Each number is 500 + 25 x the weight over the matrix's rms, rounded and kept within 0 to 999. Layers, rows and columns count from 0. Numbers have three digits each.

# down: layer 4 MLP down (transposed), 2304x576, rms 0.0458, rows 1671-1760, columns 432-503
# up: layer 4 MLP up, 2304x576, rms 0.0347, rows 1672-1761, columns 432-503
down1671:486512505505490510487492458484544547510484468521533487482526554487544479459488490513507518453457499438507490525520478492499492536507523506474514510507530492534458500505506526482490546478527508477528494484454477487474
up1672:496505490482516499509498529546473497466464507495490544518476501529505461512493503483498541478495500476509526425484528514520579522508444455563471488499549503444483557519531474540509515529486483481485513530515506502475
down1672:522523443473491524482521490540497477497483550499546557540468489519475487450513528486523512464502552469492496456449494451506561542449516515488499513501499534475529515483488480458500466499490494489500543527507547496471
up1673:492506527494493504493569514509476533534480462524495479501494524508500476504508494492489497503498508509505490505491504478449461481468481491466495508526504531483498550501468516519549537495491511553518491491461466467482
down1673:493511521454529493506494494551484491496462512492489493476515483472497484521518448513515526470523553499485455501481511470450494514506465497493523509504540531474525466522485480510562476481508510508493494488474513491468
up1674:520495509488491504514509501472519550515485514531517523529481483523480481449471503503498477457485487521522514505518482494508520464518521495465459514501504508504523525503499526511492518494530497500500502495500504495504
down1674:467520510512479504498525489497503484482467464495513491440481484479491505523503489521508463513531506532494504513507520517490474521537513464534521524482488517502506480493535492474519470490493482500533470496498504462508
up1675:526525487516504482528526511479512489486488477493484514486516537486509503462501527491505461511466472554492427489491462506502489487534514495551492465515470477505515530508504476475508519496486489523508468489432472543470
down1675:484502509505484555524545475524494463492499477503464490504528514502515558499505523511528497471504477483439477536503492516492477497526511505487499503481481462472508509508541518478459458521477505505505499471483439504525
up1676:497510510473497495455518512528557498488477505492507516522527517476533468494509492535456496515530470545528510530481519517498518461454496486487508554517495501454490476530507481454510492488460507486492515519515492461538
down1676:504497512495479567509500486512497521523510484490471511504498542451484497513539468465480488455522526474511448527522502501519504499470556493484506555514480538464498488518451511492514495494499551473508564480491484429511
up1677:543479489507509509471510515518473502497496477500487519492508516521496486566514498483501513490537487536473506493462493501521533496470492530507544532504415521490528557469475471502496484541496499500494488481534475486504
down1677:489485512467498445468496516470497504544528504508534466519497475520553489467514524490522515455507515478498539481486484521481527541505468481506489448539516478479518495487519488497588481484484530485461516525446486470502
up1678:530498551518489487484493523483487478482487490480518506515514471535521533478485515494483499517506504481501516481512484514496516503485475497492484474483524506515456492531508520498544501502513462523488499532504516495515
down1678:542509486544461507456481519503519501496522513530458509547479534496502526472484503490497505474508511522473475532492505510523523487495519471486502536504496519480508471467443523455495469534473524518480483500512507483464
up1679:489531495462505505485503500499493518506502482509485548502497531568506484491518470521448505539515499508491489483506507540478472481499514510550486553502504512505488517490527511480479515511530500500496494463469537519485
down1679:486543490507493447535508533515489521516499483499494548479498470578476514536505488516525492500524528489548454469537524510516457447485479472555512517492515468512521502521549508491499500482503515511514492511459484522541
up1680:497473546493511511506508518512507493478454496555500524481547565507526471548523518478458502451538472501493539492460515500465516511482472525505496494513553543498537519514452487574511576506538450484429495493495512459477
down1680:423494531482532516492524499484536470523474516482518505495469496529516505486516469506468500486514535498552491445521498520528524526490518482528502436527521508518488492511537526515484494499535506479475459502473498491464
up1681:477483531507472501491524530479506547503464546497470494475492497533502531496535477483510494473453469504493483515498530470519480488472510505527497499540465458501532457520489471483461482470522453544510465495513439511470
down1681:456541478509491518526466521497498477454494535494441478523520462529490485507477524503512470494480536465503489506484478480457505526542533498496512525495544487449530489520497497474554500522490483485508525527484464529481
up1682:508477495491468540499524523516493485452491517492499441483460508509491515498460538475509478486503510511534494440484477491446496489526490465502468486537488492495475522492510488491529503439456460480501496501521523485474
down1682:507481486443474491455441479474555479519476518527499476527506510493549497476524505515550470509507481470509498536497507516481469432485505523487518482539519492494514443492525479534540502496511518474477520495496488509497
up1683:495522498494434441491498549513510512490483456494461472516503481516503528517510506501490470479468499506556520482508525493489505497520456474505495538477532499505466535531529500468498463489533520524495470501470459479468
down1683:465503485480537461512510488501516479513494554470513525525479491474492486515472513466470522505502531493505508498456540503502536494522522494497527480518493522511491524491446503541449507476469519477508472496495491548507
up1684:484490550483428505518560497489487562496486501475501501508471499527490535492521522487495483518506488526505505500481490495508563474498476474516495469485489516531516505529512490453536531465562488492485490505498510487538
down1684:483528490549495488517477495493454518471514502479479510543503535480493508460485527440474503495494506457486474486549488510454537514514509544478460470498472523516521488524495504496504484479520497459494495505528487515510
up1685:469500496473502553477499496508479480498497488546495495557472484498488484491509502449484491507535502511480515516466483466507511499510487490516493487541494503480487505480516437449509474478525497489510498499505499547492
down1685:489469471504513505499487508543505515511516518550507473511472527488496467478449486488484515538496507508468516496508506495469489533511536479447499505534509536484506451500517480445496466528507489518483553522489480521515
up1686:526503500462511459489519504509456509516465488515485480534481504493495451492489480459509458523504464487490526549465534486457518456502496512532490489552459543514492518480516469494493512447517508507475468531464533492501
down1686:521472515496497474530497509477485501536486479520537494529500526479502529477523463528484457471497485500441485506541478533551525499470497446506469531500503463504466461488565519506499536522491497520529512513534474485520
up1687:475466506519495465465519517511512498504451483517464520481510454523485462534460449494514506499519509551470489482506485511516482497515529454534479480486468503495518487490511521495512507506487491516504524495514491509547
down1687:490513485482504504479452506537500475518523450538517502553511530505513494502498498464456458497520500478499502489525479512454511508446499516466499515449481500509502493506533513485525537476499530506477492534507492546493
up1688:481530484505500544421490515479527507454512520475482524466482490511530456500495516527495448521493509499511484502488461473472493474490484498509500485506503507533461525546508435495499504494502457472524479555511514477495
down1688:456498488483481527478471513497477508516515545495491538529501505494500481488495528518535489457512482462464497497495456512492522488499504499487516515497514496486501527479488523484517460498478489503524474494515457527454
up1689:487488501532521487480475483475478498478494496498512518517466506516526503487510496520534555518484490477469519446514502493469503542482508486505531466534490500487445492501485481512500499529492481551485503502464524511533
down1689:536484497499452516525519507515450502466573506502552482472510541490533524527495559496512489496467522508491516513485497493521501437501508511481536471511508485528504477496527461515554493478531498503484550485533548497519
up1690:494512516478519513522495486523507533463509524475520479501475477504494478514478512503433488516446488527503492477507477493528518533493448503500503541502504483509498525537509443442468511468431467482488477540474495467495
down1690:515594532499527514547523483487543523486496472495531481532473512530499498496491495493472493444532505505509516509535503507511501504475489523462496470522458535488469509468475462491472490503511507563498469514448471488474
up1691:523499470488472494529515520467489532490499528473477516469463479492491479502487468516491496475537491517503505463511519551485498497508505455498509554507521512490502519481524472485487514464459505510479469482482501534483
down1691:449480564482488545528494504500534524519454474513506511474568480474505494454465520497521541501491475541484519518503546523528483511470553492475501504506461522480493478485487468522509479550510513515516504513551457482485
up1692:463471507492484523498498513498521496495522480503468536504513471507468496463498481510479488505512487513474535482488497513490502492529500501483507500494488468511463524500471501508477491498491483501469514501480465464520
down1692:503507492519491466500444459475485515494483541484488518473493500530520511517492544489505527509459502504496482517511529516503530506469498538533499529493542503477475472509564528492519509494495481474535494469507501472503
up1693:520521463511477464525509518549513520474470525506484508482426512520531492454499470467496497526484472509494490522530530481500509495501494496525493484501513530527494484479509497491492505493539480521476456535464508474505
down1693:491526511516539522514509473505493476485491507497479501541503485487467517506470475522519502491531484496477490481454506511472511530515517495498540464490489538525483503515525530521536489508507528488524456474489514523483
up1694:473529524453517494504501497481518479506444497511494494514523521514487523463482485542502495535529478494475541475550513487540525508491507494549544522471520471477465466557481475533482533499552459523521508531497549498488
down1694:499479484511506505484505509538499462489544489536536456520456498499469470496488471517543465505513519449485518492517531496474499475510498504463502505480503477492526536517502512505468526517481521530475501508490495567484
up1695:508532531499515517497494503513490467528474510503517530533497485508523512584526496502459470520490447515511530505509512526513488495555489456502495515475486490459521487494533441486476507484522468443473481474501497542490
down1695:492484492501463455507462535502497482472482544504483504497482537517480503513507540499481505512554500530533461509508493474499523490519474503528520542485491456468483536496519505464444514504489509512479505527499553497470
up1696:480496484445478455493531471484501456467479503496468515485508490514569514512525499480450496547471512550523511466491536502506513514494508464528530499464545482491500509517517499511479493509524524474460530509520528540544
down1696:486496461507478527503487496467485520486482472467497444513449532548505499489544517510512477536489488483539498502482489553496523537513479514493531492530515523509518507490517491482509472512500478483539545473470502477510
up1697:501498484474476492523483537494480498527479532487493535473480531552532473497521484449495460523483515508567482509506512505474511477486468494506492489503509526524551473478504496523492491526478477522472517513446436510501
down1697:517483509533495461489465529522479517473519524501548524542490459457491505508487513557470494524525489468509531502453467456516466501439518474517482474503492488515547471495503516499500479475529519518546453519522493506472
up1698:453442521505474519478526498503495499467523477492486499488544494494547469496489449544478482518450478539507535544467514494448506517499495452508516592506541496485471497482538479482489515487472487519501472500504477531504
down1698:521480525512525499477500527497515503473476527464500490492471498500486495490496507562463507493538529503493484520478503483490501460525468531505484533487568476502546458472493522539531507492509496480506524470521493521518
up1699:509486500494519544484529515498472501467534491576518519509508489452468512526477527528532500472522486533443483499457449497519538525525518521480484536495501486480520482521534467450548511478472479491523467479522537503525
down1699:504519497505516487500485499464507513472457523505520536483508558509491466459490483504511515509485492486498518480514506477494529501453501500499556527502500511536476517473503466487460503485498471473468481535485442517530
up1700:545530536495524490459522480469515453449508500519484458532504522534493509509463478486479493514496503506546547477515497523516486524490506500547491482503480511453491511501510460474495539499449521532522506526502469555500
down1700:513498479478517506476461488535492452470493517474524528494458520496484508489444537531482514523479491504511479526543507491552515519497483492492536467481433485487490482497503515499566496568475483465539497493490527516507
up1701:475498524499515503457452501518500487512481453488508490529476511486503508478482503538487528494538509489533518494467526482508536483506450516496481427502489528515539464500533460483476465470504501500480478476464518498484
down1701:466515527550520511567473510490455536527519473482465498539501497506506490491514486486448506497491518501502460489495475454485474467482585514504536483510530497464465498530477484521498508509445487537500489533522566506480
up1702:526484510487510493512454547487459495517470520492469446511543516495492505470511528471479492495485498522486539490513513492503503558490494455499460496492514573492509527501488467445489499495463474545535499527550489501513
down1702:478506478484523471504491496516495534509511490518483490518517535500497483490485520478511510491497512472532512516523501466540476507470530517497546522528512515465525512517492530481524531484458525482488520529521491520477
up1703:487512490508530517457484505513501486497530483482485491544535527481501497487449548474476513508520508516519485500445506520514501509456510454530497514557509507516519493501495522499488484467497478488486457519505512507531
down1703:526494515518471480514523541487518503518478515498540480493519494501496444499488449497533512509500482474512486507488521522527449466471541528489476496507515479476493532479518516476499504507481466517499520471494509473468
up1704:524519556450420442430525496524493459503530492510513568475526552512554516505533511491499520487471460510459512499503509482486488459507470434525493539481521476518465477504541458530494489517476492514522504482474499511519
down1704:471524500501488441481517531513516458515509577459514459456496496519555489480517516522518443507514500507469491507577559487483555501470516508464460504532489474531474490472547431485482504456512480516505479476487468490510
up1705:541513527480457473520495443468533514519499529505508532514494494505542481481525464467485501484463449504505475481505535507520510563526520457528486497478490521529518528487536479537484513472510495484465515484441504516528
down1705:533480519506549486529496510464522469489541480514503493504448482477511478523509491527510515496514480507506518463493532519494473458522525467466517493545537474477487487520463489488492499504488538547494534495548502485515
up1706:499490529453511506446488469445538503528491506489522499488502503561517501502492518492434531516508490513491513477527479485477498523509506493536499503475504489526490485540531473505532495464499498518459482512491490503474
down1706:500503530464498488534485502510474455497455447502503505499523538511511546484501448536477500537510462523493461526500534515503509533456505510487524536520511465528510490485555492478487524456544501510521495491478523469499
up1707:449449530507483530476496509486460475499474487479494506504490533523495477511509500503485503516500491566458518525476480458541482529474443495525506505460493483494497426506537466491537506543475502532458500511504529477539
down1707:522554486470476504499471475497534467537503515484476505496492520538492502477504514526517490490523527486526517473518523490515487464515492484496472540456498502495492485487490499461500529522516536487500541460538535515484
up1708:487495527499505490517538525466478481506459471513503512488523515542555516483514463474514504521473514539493526501503491471504485488492471529478487479526456523474489523550525491480545523519533488520524502554514512506498
down1708:497492486560528491511523500502511542437478521485527470506491494446498518477509521520497490503535499491509484488536512495549528500510537467510494509491485502447463519492477511526552456505525492521518530497505508502505
up1709:512496479517493492513483475514537442485447525488514544470513505470522482456511492471510522476443535502554525531496520490489471523489501469512464451470522501536553496505549516494523504478518489497520505495503524523518
down1709:530476492481491528517523509535470491505489519465533491488484525529463475488483510502490492486498493508544446525514480459512505442501475516456492501505510493504501534483527513492498478511481477533521504514442475454493
up1710:477501456501531507548528470463510516467554486497450482507525528472485496499494488507520525574470472487517499469501470531511539494489524507542523491505495512507509482502495476487531525506507494494457488505476523512475
down1710:499483508544483531453516521493482519525498533532483508478499501524525509528517490500456518492495492558531498499510481505498549481477484484479500526523493449555493480456515534487521483512489466505551520492443499502499
up1711:512493489513449472494486488556482506465516453505490521476475516486477511464531484475489496489491497513531475473489477480514502489478523504493549523466500508483462513509540474499479488476489475489460459514516519500515
down1711:489492494485550491491482553522472525503483511466473464483511492523549450492511519557506506536462529485515527435485522478525482480479458507519501456529514498482510443506529494477500522550522516485462541490512501498511
up1712:459505509499484492522500499472516495507495517529527574495498515541471482517491504510482517525494458516500498479485527514450566515455460450491499536514477528472526514510495496508473526524487523506494469472492481515493
down1712:491536465500496479500531519517558460464505492491503477522536486502509511561529522519490464519536509539486465447545458517493478478490495493494514552518472481516460531501459509499489535473543507520477503502483524501496
up1713:456493491497458527502543520536528518514534517507503563516444543498524488513488468506505493531499469530490504497474543478499503476505499473490499479477478507499480495489476480545450490496495453487529512510514487464515
down1713:494523533519483540493515524528474475491503521441533493528503538490532527515499438504462503540469479488478500511468515537496522473510494480480468500489479492489502493511541541497519500458532521469522534511486502516461
up1714:528493488503456480472538532537512489528499510499464513511508503546499505540499493455499450512475467530485550533483498501482484503496474507542486515556535523532470526507578481487517562474517459497498486523472504504498
down1714:482503478508527465507513505543475547478507512538518536509493482532466467502517502523483540502487541531515466504528551472505522523490461532504540505508447492478508511510495509474521521526486497499486484530503513477529
up1715:537544517452482511500494480496480509522507504529487529538460465541493492479492524487460476490501488501513488481522478525534547487515484475478488495464515523507509505490504478460515503451501514527483493470462459529511
down1715:473512491534446511502519430506503512490505512573492447480506509502532456492515497526493482485485520521471470505499495516506492473501506513479479499506451465484502530500498466487495492503497500533526459461498472498527
up1716:523459475432488505472556461523482496503509533474510502500481507500479504528526499497504465510491508472485496513504527496523501511506471510500472449527502507474533493504510498498480523487488511525474486474526487500492
down1716:487499530529501504494489483523454502484477541509458457460500480525507488531499522471504533501502566493465524493547498511499501475533498547458481490521491512529508491505501478485518473526502471510532488510498485505491
up1717:524509483487494481481488549531491483496505467497522472532470470497481539505467503490498484480462513503526521420516567523516557488473478495505500500483489490462454527505504515480463499470534498530517489496527530479513
down1717:536468517499487547521480478537455477524468461504488469472497473546505497535482521494513502478487521495464543478480456468488481436530523473462490519534486530525489436501483518474529479497496523497530507483513521522463
up1718:508482499549466523493494487472473547484470499545469474481526482479507529476548498475536546512485506484505506506505547502497494518490455470512518503511493496524454496499481525455502486531450506526482452512494464510499
down1718:493473528516475509467460521480507503522481480486461503509480482486526492499465515536477509502480518485498526500456534472508444488524495490466493571504494504488499530443534484509476520483511539513515468558442512466458
up1719:508475516486511490464505550478479481490493455547463517497539510509493523488518491509519493538484535487509517518473510510484497508465516511473523496482519514507474506497494506475505500501496503501421488515474523481499
down1719:486499471542515514514466501550457517491491496511517514495494502520508436557498512508509457466512497465509454484521505465479538516484511497496476500486489527505534484476497485514490475487557492515477525492485508501493
up1720:496509547522453508454484503500518479506485542520538487532524496525551469481532496504474509490482498510518497461529485496476494495480491407496512555521506521492524515520541420480466503495462492504533471518509497521529
down1720:506531483535499481441519505503528483515490507539547539465486521517507506516479529453527501462493499486488493505513518462480510504531480474457563487544541498500515489422556457502486473493476515502514457483515469467551
up1721:492480484468484474461498516487510462483521505495498520500507512559505514501495518515459483494463494475487494534457501522509491463490499466547487500483490495464465527516556490527497535460514478457505453524538494519490
down1721:547524511513522468482485461497507478495435485489522533493428478466484508515472542501527517485526507511520488476519520483493530486480483517434471522473498522491500473489490527497511455520476527544498511530535472510521
up1722:496501499527465464477531498501496486489477527548502497512504471492563522488505498474484485500477494507529527486486448503559511511520522511525519472539501517473527543521495513447525514501543498490481502493478494491498
down1722:536515489488524462523512491511493523480493494524496532518487517504486480523493515538484483528502509509487466522525524508501482541483497461518510473501501472487485504485475481521469470492533497503512501512519497471515
up1723:530481500500479456460522521521540433515515488499500559516523476537546471511477522464469537488539475527481489511490512526511454493476468526501491525523543480487503497517498491524503509487512476492505495504542482495490
down1723:503491534547560476486486497512460486492483468548473451510490539500450522463502467500490462493505464514487523525525493506496542489473507540508510502474474488497538543523496488497488531512532496521504524460492493441525
up1724:505493464455475460456519546493522511511506510495496497523502499505519542518500496488443468499496498511492516518472509502517518496488556512537522488457521490508499515499470493482518522486485493478487472507494505530498
down1724:496507504492502501515485485508511501499482464505492481498505513489486499531480513502535483486535501477489505524480486501499509495471475482511470488537513516525485480517512477518491539498497507524514489471505491460489
up1725:523496466485523474498588482502517495494495475515540492507526499526509508502499473488484487480496500495482507511528514500496536508507517442530504472442497493478511503505527525506484513448511496528507500541486492489467
down1725:509499473481531528554429516499491503460584509489490504494522462511443496507487520473506474508525505460514482532506505489494470541474489542496496514500482501469555472555491514474497493545471495469495543480524497513479
up1726:490525525541476516526503471518491491515479466484518495499475486484492534450505463459478516506477497491501481476445498475504510501451461497510530490493522503457518529533469539515481478521495501535472506512471528503485
down1726:505554403508482484516511471488476519516533479472476503501521490506524539511516474480429473519506498505486455502508536512531495537543446484502538486499482553507476477511507489473491471512513524482499478528535514504513
up1727:456483487429533500489518496499499539505507463516523532489477542554551452483467491473494495570478397500472501501498498531487493493520514469516522487517515477514505476544502535482484490479479478468476497526528481482525
down1727:533470508526485555524497511479484497482495493506499474479512475498497501496514516495529483538517494506487493549508461518513557498496470556462470504519514479494490461516497480483492511480517544493503527493509489518506
up1728:494500535474503482458517495506521520477476501528528516505492462486517452493448480485494487528486484513519488497515530486444514485510492510500496476482496567535497509529500473502500485491512484461535495502483486496464
down1728:509460469530533493528487485505497517507478476464487509520545540493492525499523523495525525527507530496548528465521482519497482529492512515510487534482515527484535527511539522487510536476489458483487527461414508526496
up1729:470507478470520494508483468475477448534494484453469525478477517562524449470491473530516487535461532494473520490427496506477527501521518469507488502546464474455502472491523532503493482478501497528465478499493469517517
down1729:490497539474478497526501483502475497489498462511478535529508497574525519472506480503487506499509480496493501473445478517493501476519520469507498489499455493477516475551450493487509522458516517507512447520485547545511
up1730:519512510490509454498492462508496507445511472511510517511529511536515501520459510452542461497509520483467499510491517503483518518503501471519536481518497493495478496560542489484459526494479482516490492524504494473508
down1730:457539551502492528416497495489487516529493533459491508469486533463506462509530469539511547501489466520515480489498478490485449494505456512463478502471503503446557475468487500511508485493558506488486462503490548534468
up1731:527480518522492445472479482483513509510471498480536512486485488494499463487514496497509477491495516481455522524469520519496446494483472509526531483487526515511521495489515509473525529488505515488491492486503493459465
down1731:504511476484445467479503521493502511472511447521436487536506509518524464505492543484513501460532479457524469524513530509517474494496531502451475491512510512488446557500494503503501529500508482507530514504474539494502
up1732:494458499493538437473501496468551491472465491524538519477497527499549474516471517463503517498513494522493554475517533547455469508514515462495510471513508557496472501545452543525511539495532475524526531513506497491500
down1732:467518503459531459559485477495511469484450511486542546512486484465519502488486510547502503565526486522501469525469495483482509462462513471470460550480509469472504444499525504511502518482494470457526511498504473493518
up1733:477485484503476515473549473504470534509490519510495475493506465492478472498489477509525478515489414512454486518497486511471494461475501458524469471482514523502505537490476470479466503482489445529513520521491504483507
down1733:508517470509524451522509471487492474472511539507475532477594499467481482491511521489515430519491504468464501486466506493512485530482493513513539482448469474524478460494483458513479460511493480496501486536539488519467
up1734:504502521500504536477465530454505471498496513512467541502535496498535517468510485509484494513473484514457491434521518505520511502526474474489550494520489472469499490497497514535479525477510511525524522529484485491536
down1734:513483471516490514482492501488497515475493533517509467467512512506516494475467493493525476522527455455482532499497463537494497509521517537494554490497530549475493493513464463498472490551559503508511522476480486471479
up1735:506487444493476448500498526482536532440481480551485484508507484511534489508512510512490468518474506514527494508479473492479483472492495523553497516507510502459517542547568514520498517487510502492520533464503458497514
down1735:494486523529554458488506498491472493469489550484518418469503489435506526512493497475495560497479558516468502529484492503471525472483547494526474522503506472561507489528488492484513502543499536529478502532504512478485
up1736:512468550495528481503544508463502479509506491489440496536487475473533531471489505493488510532504489510513474486476524492470480512531498458520500523509493472473472530517513482516503526490516476513497488522516511521496
down1736:543465484506501483478503499512478474482528456513504477536510514508514536481463525525490515503507501464491473501496481497527500493489536508448564469507462516476499482512496502472498532465527497539488494478505510493501
up1737:487476509523507506458476449488439521492506478488438495513585565503508492515500492490479519505485511486537476473493478524510491496491539514488507483510442513526503558515497484501514502496495514494491497519458494553482
down1737:501467459523508485496484460524472504541527479531508464500537483476528529553527495474536473516501489547516538511501487452465495519503502491504467478481473501477505496502551461521499506509520508518508505526542507487482
up1738:475495518507503502499508512529521520512476473504475520489488474499471504488504525467499535532471457540481540491476514524496493534527492470484475484518508569492506536534513452488481515452505482463432440492478534524492
down1738:488501457498423493515489511498523503501518478527522489504488550549479500496509484531505510488527506519499471439523473560475479506504552500488467508487515539519533494473505520526565501485467545504501518498506490484510
up1739:527479523489464493483513511480495552500513508506521519507496509529535500494521463496510504507451476512512508472512520478480459509470432516531522541497499519484494499541499482494475537483491498463517410499469490498507
down1739:538554461511501499475500528527483478484477479471478497481493513533518539514498525502561473521436505497485478504475555517477505525505444445493482454538535503507522490508477520480529492450494487516490479494542498474506
up1740:458545532481494499458454468498532510522512444501519546507523524482482479488530492472484523513489491522486533450497508498474496523510523494504523524478516495475472521492506482527487516484466512533476460498504510502518
down1740:525485508528476487493478527506537463534499481508493495528511501518472529524510533528487490541481472469551463467501483547481473554495497468482475511468491528507518542519497481492504458519521457554490527494489544477485
up1741:498503498508531519545535460493481458526500513472485455500536491492510487476498512514491556482539492521514490492451459510461501468504512526497488539478430518491512532529536438464494490470534473506514463510495513487487
down1741:493481503464482476535506525498491489508466505484516469487510472453512514455502466520514538480508525473522481505527533494529520514494494475500497513494490522495498506481531506506550503496527505530488530512485533496524
up1742:507549501459487501470488504512489510469509480505491542513519490549542481482498527496507466495518491484495530476503490505464532513523499472465494554509486520479537519542532508510500491487523469511532463569475463503526
down1742:494470506542545465491475537520547530507489516501471442478505511446490501508493475484468506509498519514511473508479499503517474462508493533487540477497522481509480501498537515460485517503505529529426519441552535500500
up1743:518508529513510485494510470494519512493490504524508516523510553529466476514479495475504471491504488522492501500531470529510526485520493508484510512511508478487484521511514490502493496523493490532471497487498480516503
down1743:512532493515500523471500487505500502491442513528500483506520513541474523512514494505487464512507481500440490490486514516504486483493477507456481487515493535475525470472533484527495526524496506525490484480497506555496
up1744:495463489523466467485470458493512486459484454514479487494543484505478487486502513484519508486535490511494505521510508496488499500503501475512522487502487485511462513510543486522510500471464497504484487466528499532521
down1744:525501536519517567467501540479521505504492529517496531462510531490509441505511432533488486512495463514509506501491473462503511472474418536456458543488495495490541523478501513460497519501503516504512489495468478465510
up1745:471446481478469516490529503504508467484476528526491468456520482498512506470499466512485513501489493549513533490494535494520527484480469491486476507508527485468533494487537452531465514509489515550463500537495533496524
down1745:549490497508480492438524492554495522497536532469489481519493486496502475514484496511462534528478542493497533525484527517445475500526503519490504477481558497458518507511538527451492499484485530527511518486476483468531
up1746:535494516507501421518515499489495484499508509511501506512514496502504491495482528494467472492485504494499531529485522507509539481500516534519503510495510526496461524500499512505475518506506499528538487508504475480468
down1746:502518465499494501527489505524488472464501448522515509473529482528494509487508503529536490497523513507466490511502486525490531502516484474481470498540456495503515496499514470496482500490508520510486473477504515523515
up1747:483489462510435496473532559557520542498452494525492519480468448509502532517496484517518500537518449499522521450535527553521535480469470516517518498486503488459520547475477509441478526524454500484510498463508520505558
down1747:496520498518469474543503472495507495528532504521481456498524481512530487483496478468505548507496470514478520512518491477493493541501471461535475504476482497533535514492432494468529518569489505459458457525513527535520
up1748:505481472499486477494538518496532461524467492493501508483484539496498496487517470528528472512480496520534497492526482509480515535525483473527499487506472464478466504525532513483462525488484503494506511508501484514518
down1748:479497520476483456501512503518491491500510511480514495485468499519524519482489488451510525466502497473516508502522500518527509512502433532511523480533539529519503533527461490500491496485486531517528532491483508541511
up1749:489491501458475509485513518520532495501507484494528523487494516500535531548481498519476519488481455525534495472503489531476519497502524452492488462523496478462487485507500483488511497476467490528469522496513492509490
down1749:521514532529464500497456475471526566474540527485554509553497526500490506505452508480512504491516555485526476484484481526507495499477524490517485506492540511497513470511469489462519512483494446459528483492518495503501
up1750:531537496499477453510501520540491494501476488482523472495513540515477479512516483508445483501447483492430485478455483501509507477482469526490540486521513525473463491527498521530505532489504499479500513492526511518517
down1750:501490484511517533501515500508481454499510491505527524450488492462467491503487513470558492503472495499506512493491464509487483471507491491493515542499488504516496436474528498492461438542425490496530497476486471504451
up1751:555510532461481503449531518528458491442461508528560502454476505462519494513501471488495520493479471530496506517527538509528464485519494516503514472474504497489502519514492520473520560507508466455531473486539484498535
down1751:417502455515480492527486486467507492493475517478489494520465482473490462464532471502492470557505478491544489520507541477528494526486502511483483528509479468531528521443481445486489450481545477470511490452492499482485
up1752:487456508490466477448468515492513493506499505553488483539489471531492506472508510490469468561521523509475519514476535500505537497476444473501501514441506464497499493497526515462506514519491478504495543481497498462518
down1752:505483479517542476541506491526489500513489483495526555474489560498495525505502514489502557483500471485516476495523520494509526504477523514484512514483495524509542496513482503509475505479491519490522457491514480478529
up1753:508496493515551528505451528509476522514515474494472512516493510477472510507486505477477558492495475499531488522476577506491482517496449515512518542461517475442512509507515494511486507490498514493441470494558491496540
down1753:501517521476544511566489471523547481510500517504474518506495487506538496495490476501518533501488492464502510497485434473493483439508471484480509492475513507455498522503507514483480506465460517507437493502491529488539
up1754:504492479450482522488495485491491483465514485527453472511482506521549449490485522495504515492470491523502522502484514532479484488500492482517531529472542522459447448500471507494503525475495487546504504538485519524480
down1754:487517503480536477487519508500518500490491502539523498517476497500531471472502503454488513527487512482479492487480470507519485499472520497498455508464504488524525471522499530515449483504488452483520528490489483473471
up1755:521489450484487493461504496546527508532469486543488513530469454501501466482469499487525442479506478500485525464521497537529512514535513479512504472470487478495490479545527470525520514534487470468540495483467522551530
down1755:498497471478522481467481478489484509500486541499507527560479531475506494499526520502514515476472467484550494511507499481513519505474498477517467480505523542495522510495520497523490485529493506448501469487503501505494
up1756:509501511517518470491523491503488486489514460508517533496466496499519512534500508475514469492527482523494497546514527513457528517501504472570569529481479501462480498471549490500512500496489492502553474466490514500516
down1756:535474497490525524490484449535506464434483455509475523495508519510505512493468496509485494516502533508498482501465493538526520474541515462565487484459454481492484504494519486494478519485487492509511470469496500486546
up1757:511510524514517472477493508521472485471477533490520507489482562497504456525506472492464475532495446567533497521466484484489488483535506536540504535539500518525493473494531481523486492509494439504525461463488490516500
down1757:570501529479496513506561494528509525530501514490505501515484500481513559469508493513478578531470467518469526466540503489496515465515538519555502482543500463514497508519478499452496522450495488471496544496477498485475
up1758:540520549464507521523476501547471493501507551540548472496531494504526476502470468491496489477478516518464484469485477528489501505493507516480469536484474526504466516517510427474501471503506450474521495524483464494503
down1758:523471542451501510497497504521463537526487479547502495449467519492459497490470550498508511488500521484467460514479481542528502478499509534450426538498494506513526496507489486487545503524513567469464493480517484510547
up1759:495464449526480474490488526504478532491499496496495510530439490526526528509470496488497490525554489471483479531468480538488507504501514427495505551463475521522519516540518556526508505470464475487452522499506523471506
down1759:490497519521499486438554491468522483513506511504591523499447500521533533488491471494505535452511513491455484505473509488527453542494499469480511534500510512514535481518461479464494500465489545492529505501508516541498
up1760:513495519478503496536498500509507513517489454515507493513495549467518478510513528546484484503461497482504472493453465491446515516511447491532536511494523540470515517465507496503527489478499518490548470508509475468526
down1760:506513517515453477456513528487502513514493509497525499505517493513497497515459482533547505493508523491488534530498528527456493496499510510487464506496512483514474503475476499467496554505573470483454489494463502510534
up1761:483474471448509503512507542508483543503505478537486538526506490510501507524469520483492469504484507519475464448503528496472488504483531497518485523529493530483516540523529503531474500494479479469490513535480501452501